{"num_hidden_layers": 12, "intermediate_size": 1024, "norm": "rmsnorm", "norm_place": "out", "norm_eps": 1e-05, "qk_norm": true, "parallel_block": false, "init": "orth", "init_std_qkv": 0.0467, "learning_rate": 0.0105, "lr_head": 0.00689, "final_lr_fraction": 0.05, "doc_mask": true, "dataset": "wikipedia_en"}
Each number is 128 + 24 x the weight over the matrix's rms, rounded and kept within 0 to 255. Layers, rows and columns count from 0. Numbers have three digits each.

# layer 4 attention query, 192x192, rms 0.046, rows 0-31, columns 0-63
144102128165186095153170141117110134135149152101084153156135100140110146110104180197142140117101150107093137112140098164110109133131141110131146093153093104128144124130128138109183167135124096
134132091151151117073141122095143103111113163130153120135109134133175194131179149127105132120106147169099134164109106191102143085130128129128129140146130097152130127146132095124135120144145108
124122121146157100122157104099133124155122148129146086158116113114116134099104154172103146110095140132100124131112141113091132112159136123116145152119130137129124117130143134119148152105116134
159154120101128150119162131133147121121138143134123114127106092112121151093127122125168109145114134131104162138097111157098121108127106141124168091142153141131137170156124128152140149121128136
080152137110103156111127118142134186146125105156115132111132152107089136131096117105162144156114129101116123124171121097130127125118109090135141083154135127163111146116151122084087134116140129
134138142121128122129137135152134161142103137160116125139112150135093101141086142116119165111167120097129142108153195129135180149085128109158104127106088117127112069113143149145107130131139092
171096088147126107132147153147127133125121149122126093137159126135146169120143134143157099129129126147142130132094139170138140082132120133142140152135159110121144158167118071167118132107134114
116169124125115137083114162094119116089107132149135149126131081089130155136129130146141096151132161109142129118128110133140116139150083130092120108113106100143144146118109132141123120105074125
145127122146108121135153129140113126139158141106116098133111090122129191087136143111128093121148162147106129123124140185132112116142169138128137148107147146183142117134145121120155126101114116
121161130148153150116113155123138171153123106140095100132098139110135130100147131137158146137091144145127108147147122158150122101140084137168124142144105183119117126121136123158120138139126127
140119147114131099107136112097140098122166138122113142125157126123105114144177109091088132136172137098128120101154137123096160124166113126082136114115100135126173081127157111101122127162181154
163096114134131099124104107187122071120145150135141115143094112145129125119148147152135105140138127173131115139116169115114139074133147137108113153131130186115130088137121127124165106134117146
137135134158155139130153109106125158103141157130100142103099117109138101125207124124100112143146136160125078111132122167124117106105099165118148148154110153076102126156105098156097122113161109
139154159147117166136136124107118153132135123133132140126113122120116109125116161127129149139125145117147084138148154145110132131116115120126151143105100123142149150106166113071096146136142104
122094128136151136114125104124113120100155147105145099118118144164129108086136113149127091116097121092135179161097114157119143126141132098149128172128182153128134116160119131156146132122100072
131169099138133157142110145138087115132121101099127139122117163118155122128104121164105100124137121109120136144138115135121173117132145139187162142132119118138168193143143107096104182103126144
139152134107121120096123172112149137160115102115130129113118123147118133134055156154197141149106126092138151164141138080110138159125089119083124087117135123160116148110111117120132143135125114
140158107088163140140146160133136084127149125145079100125117141172134069134106144124124139143109113147112164136130154092121169114126127139096104090169149124124120127103074146121149135135108118
135163124164169141155126155119137115142154127111089096161138126125119149078112107096171115141157112144124120097115143135080136109110174117064130100135124176133122133089100101122143098141136116
090125126111102123100150119141099142151129134119105110129125158130155152160146142123144130121100103102155077099158134117079134105131099104068121139151124118103141205137119092110114161143102084
102103122110147125125135169176111132086158099131138124113113091110145151177110139156120126147147121120134138150184080103090133125132111087166161078092165068143125119179122095094133123115146080
103122155133156141118091133114145165109144102127161114178111086158143120144125121172185126136145093122150134096108119101142122133149160128133131109106127115131115161138141104111114158111171116
145150109107122095113091112122117142151138106118154124108098135127144126133104149127118133112120120118123151098162134144156169074079151144095182146119148099155137154173130052133083153133134155
126092120079106143118099138131104150161115126145143158149111111080111149141107129120192105091120145155127106089121114115157135089124086118129101162157112145151142117125145127135126103133151096
150104091115113134167135108134117116127145128116156099126066136142136156119103093124133150117146118155126158110105116117112152109144124135109088136117164152108118124101167115113147111148140140
190124163149154095150166176101119130134138087120112119102140115157120123128148117134161086108190120107100152120126133088119061106159104091099083153142152144114122125161107116122155112115123113
121115126131105163174107124170106134127140173164132132124154153102101130122095118162142128110120137127155102064121128164128137127167143155116142185146165182139119108112114122106122098142098147
130115097086160136107131119143121150104151133162124127106158148124185118140108133122110124109116122110177111195149157106131139164104146100099093153101137129135129127161068137117180122092111093
154103119145158134099139150103098121150099153135097102123146099052124111121119144099120095110105142117140146130147106191127173185122116129141103129144083089141100164157151123103186133117129107
136134141152106114182119154154101082164102162109143138120172168146136113155141112117130121144148118112128112148100124065100092132089107075087110174158093103072151082146092116137159166178187115
142162123116124122103137177201149120131116151101119155090157148152140096154119131137134167163147118089177158098131148157126133159098124131097165143138155131117162145134116146084114122105136092
165148112101149184079162110110146118142167140105154107133128147126087118102122110125144116130136164086144131063139141066072093131171165120158140133169144079127091113113122124116157096108120126
# layer 4 attention key, 192x192, rms 0.0453, rows 0-31, columns 0-63
161145153105151147103146138110108122119136191134137107101111115064130111111102124116139152151169138138138116154151136128134107077139118123121117125133112135091149103144144170120095116139121144
147144137115103113127133152109163155118165133116059125144160137109110182133133137131118134118161142158140157156154158116106123149111129155115119068107107117118137132144151108110111151128096121
108133138109122154114130141143158124161118122078120121114140079083123132129138120116119138110168144147083100153103087116134108113136152145086193095133109134098116131114105101126107124181139156
141093126116158101133143159152146117161105162096145101113161132125131113123122151131120108082116111106096155136125144123087101119138133144115164142132119125117164151092105111114154132105112167
152109122146124172142152106151141080104160120139165090125180129093157174115135124117108126163124146111144113119128150123130115085112100075121098153115136086103094113164114153106124103124135187
137157157090131135133139115082149143141115084157132144120129137163106160149116089075127142144156101117136104140136132092178095110134115117162134118118130124117118152144122135101114168111120108
137095104108158066131140137146155122197131133122128118141114132166168100107134134147162138091106126134142116114108126135103158127121124151153106163151116138178129148146123125132148127175138121
169103091098113137158123116129112110122089098131125114085126200160143132154144065076116175131189126133091100072118071124081065079072141113140164087083136091083121208127155159104139137147123152
121126113123110120141107117113158115142106092115151109155142162142172104082120134119150149150137143122173137112074147114135152149117137135157158133165143119164140145113150145090107165143097098
156158108142150165099162126138141115103148110120153117182094103115141172087065107081178110121141152120112154161135105116116132125142096139129114107103128105112124166174141142121158123138138135
118083140139167135077158151116116107106092122155162098137143180152115147134139149127093144144181152120120151098134113105126105091153126126139172123116128114097123108089182119108160166141174146
149123117097108162157093108135133120145122093117121107125157109092121130135157116117133137130121119129119141141107160140107127118156128141142178112112141128098144114114144106133143133126115130
157119169118146164083140105138143144137129104126108130154091117122144142135130109134148136149119096104133166147152099142106132116129091164112147102081112152135093131147150140118126140129138096
163129098138142118126102121117113115103127153128161118088153154138111136127127142094146111127131156129132152133156139117113105098173112112133128126084097133077138125137105123106176125118133137
147093097147130130131119122092104103134138130118150124112157139161102168127167102114143128103152138144101100133070155179123151147124083120140095148148119156117127125154119184166136131110138106
130108105156073131123128154111146090109163184070140121102122145114149108114126110142124137105102085160151098114101129172131134124133116102126144169134109153125126146152069122162141137121130124
107101145110071075139084095122103088155127132132153109146107113136108124169133139118137112173109100156101136111139120117115135143149128095097073106119163098130112112090106154137106087130118144
098160154152087146155127127149105098108101129139170101143156103150108108192167151112099103124137131173138118125084165108158129145117126126097101118173144108125134131123137114154103137135143101
110159119122166105144124139162116113098178093143128125115104108111114140165124093110077138130153124150110152113143122114134125105123151147070144135159189131195141107145115131117155123177143150
092133178143124183108140133124151119106183137106160112103148121107082117149150123145118099075091138153101081123166098171158097195119124087147147169132117124139083082167122118140117128150135116
141093162143134138156122112138110138113155156061124111156204124113147114122107109138155186112166134164106048116110122159138126138134154120167175102142114090095104090086146124117101105138159151
105101142091158134146116115079095168094168098111150114126134077124130125124107112167137130119108102147141153155112139061138107086110116139155134147123117146122098097153157087183115155124118147
157124173131100089131148136134114115115135116092122139104170125100104130171140099154144105147155115117098132107144151053107105159190119118139116101147097146108130118125110153110127121111098069
184116109131176081113169141069104079140151086114152128120148149122083083118127052135116116108145135141110145169125119075144157093130161111136082117167179094154139148119130114140156141158122124
161156139116099144146154131079137082133156087124124092154150158159126147124118133112101112118109152153165132120097149126116161129135172155116062140112142117117106128132149106148136142143087127
121076123130121130172194107118150102146122103119122116195130077149145155109136138102159147123121095147103095150125129050108073143126129119095132082138083102098168083110131125110145121143140116
122166130103106136095105143126107117162102127135122112145107147098144129145135123152110146098140149128121116120125108153114126091106089143087101174136112196120128129114113128145159097129091120
136137145049156134110136114166132176143162170103125111134124154095120162129152142119182115104124167142153124131134170130125142095141133121128123152155126085104125111108148175117164087146148170
120107108087154124101164130132091135142109192138134099130139169103120080144109136108107134074075140113097132145164147139161125162087144161176134167144135096079094122167168154109194152139141121
072126169128097131120096116128135136117118166120089135121166107113088128122141112148142113141123153166099125104118108064086096131089136123124097162166114084080124119140155111147101170130134118
124135122145153068170162109155110133109120123139101138173147106139096112131122085097159124119111151121105112103139103141117163146111097153150131131191106137170146167127144136094167145120117086
121105160150089135153124111106148161105178141151149109110110132099142134093116163127118122153105141147117118111142147113135157101143087171163115127166131171138069127090138163122145107117126150
# layer 4 attention value, 192x192, rms 0.0487, rows 0-17, columns 0-63
128128133142126134150143100144121150116134140145135138121135108146133166113144127112143146121172115105142119145118105141133116151117136117161119163151158137117128123108152157117125100104139146
152107133122134111126129180130127127145141123124108130130157152118099105121117111178121111110092162108129128145141106100113148141135162111105136144092140135133120122140105099131142127134110132
158083099142146118099086101156121151139147142126080151132124105133122104123117135153157128112112120097140145141149135142149127092128144144128119125105099127107136175128146110147161120129117131
134128128150112129116134089096092142163084159135117130140136160116149113133147108124155132126131122129144140134139116125135166116138126120139140087141107117114125173108130122112139144142124112
125126152133115132118115132154123142090168127133098119116140114074125153134115149139126105114095154144142116150166109173153110075136164161113119157127122162166124117139127132124130121157145144
142126172106113109140129112116152125125105127143125144103123111149120141084123117119117159143133122118121122149125130132110108109139141122115109097112107141111107136131143145133153125097174146
133119115154144125106107135100151112138099125128096122122097071075123126141126141134119145115125134139141118124146107147060169116152156146092167094132127082145119137117146115110083106127113143
169098121117131101144114110100100114129125121145138126100144158121125119133118126127130156112140116118145133132125148139142146099122126136129132130136124145121121131120125104150149127140122107
097154132113173128143139125113145141093096113151132144100127132155125154085160097132127129123153121123164110149101125124108117081128134120132138097149139167145140143152053150119114111133119110
171128098140153118117143137154125126163097130107118119145105152141152124132143114162127140128118120096137121175125120140115134108166130147142113105165112140133146114117164110098117139122129102
124120159113126103099079112124115100133142101126129107143137092121128124111121103109118092107156131135108139107096133111107122113174167119139131092115120105140108117130161136103148170147087156
129132140145132141126130132113128129118131114174154134117118155131161127138158135096122137102157108120146172092120137150149125121097166120138098168108121126162102156139117103127114152113131113
117146140127123160117162130180152134122134133125117134115177104092120114149133165112119099137111147132141132144160111146127104133133114144127183148129148124106148079153109113143118119141139155
109167104098139130060118166098116133121120115117131109135099179141124131097118104128119132146133116092122146134126118092136170096124099151133114129128131175128138111129132088109137132141099111
145132123100124129130137164152122136106123130128133114131131135127120128146107139092125110152133126124138137135137143155106111117176118128138114124121147103111115147145094132148121125135111110
128148106065135108102123135064101152100117128138173117119107138137121135127121111134097158115136117102106143140140102140154110144096112120151100112128113109084099153146114116136076148130128132
108104114109127160118134147103107112120081081090131125143097162132129147113156144112117115123159144124109170104156137108104157124144164102104122135152106119088114108133134112151109115153123130
118136129131160125121132143133098102148139113127132152146084133132141099123126144175145152138139111121144091137125120120132105107133130113151123108123164153160112116115166099104089102130100113
# layer 4 attention output (transposed), 192x192, rms 0.058, rows 0-17, columns 0-63
122119126141102131121149151130092148137108133118152131154130130118150153133162143105090123111138145145110090094117134130150125130123120137126108151102098124142147109159104105125129167126130105
110153147156168133135153107115119114083120159125170097147104109136119100089125146143109130176147097154113183131080106107130104131094138155143115120139138127135165139112154149101078138114103144
137166138150142167115187117102137115164120139093148090113118151104118154141124121169173144134190114144123133147081131098098135155113117152083100156109151125134119102134087179153122153117127130
132108116140156130148144148118100088143186081122140102142128111167149133099069132129136172147143138128109142115116116098073114131141138117117068107158158089165124076109107137141127130133096139
142112145149165149121123117147130147110138129106170146128149082152104083140141136128127108097134161122128117130144112106111087136130108092145142169084155122087120129153108118174142142102116107
113138156121090132101129145139111126141115126099095095151132158114155093141125140166114132085159167138129117125139133096112147136130109129108151135092101173170150113101097111101114138133129105
181180082106141074123161102165147119127131109088150157187145156163102141154121102140103106105162115092121117104155120086112072136153131117148055091135152150097091171119143104122127146098118131
117152088151124196126156153163115113096153183113103136147132159124101138120153107148155118135093139157111158094133116124127171089150169134145101182084156123138148130114089134122137110169126131
161111128135117129107068120142095156157143136166105116162112109124142114165092142118184140123077132136123176096134139147146146097119107112122156114103128128111142138120143079097143170143115108
113177139101142099108112170130126114141132136159111102144146124104141144099110145119134125101131111130121159091156119130139140103094120109115160130110133109104110110101109097115106126132180139
184100086096164142123147152152149142139105129119114146094106178145130085146126081142112143136102109116143085149111110131121125119131164119120126150146126139134119151112089118181132124130119108
134173121129096142159097137125145146131132136079098117130155123158150123129099137136115106120075125148117142122099141152116154163156101156142147113166103092075092120113100145124154123149138125
116091140128126138138114143082087145097151151143132123129114100162135100079126110114130148128139150127138111153101161101115132122118125127119095120123102119145145154132179135137145115111102155
125150105105114133161102115130168104145130109126098175113144091184113113135145146125096120122131105125113144134113171123140127177165164144109149089128098057149120124110114144158136117142119155
102168116150132139123102134109150146151148079138127154134076098152158144101114141140112146137120142125086116105096124101147163122123191188088129117144104126135104129122146120114145154132134130
068113134141123149200102082170105145144111130150093123159135146156103124144105160125111187137092171105107135111101148096119149080117101139146142144150124199177171108123103142101130088115141084
156170102123130102146112127164175104132143125161104108137116137140128088135117119120130146116079114117109136116104116132098091125119149143118129091158155126103115104099150142094147146098120101
145137104121081136143137094105104133112090099138161142131156137122153151141130135113052089131136137109114145107153141099163110099115151126091124174141106123114192141126110133148145142153171152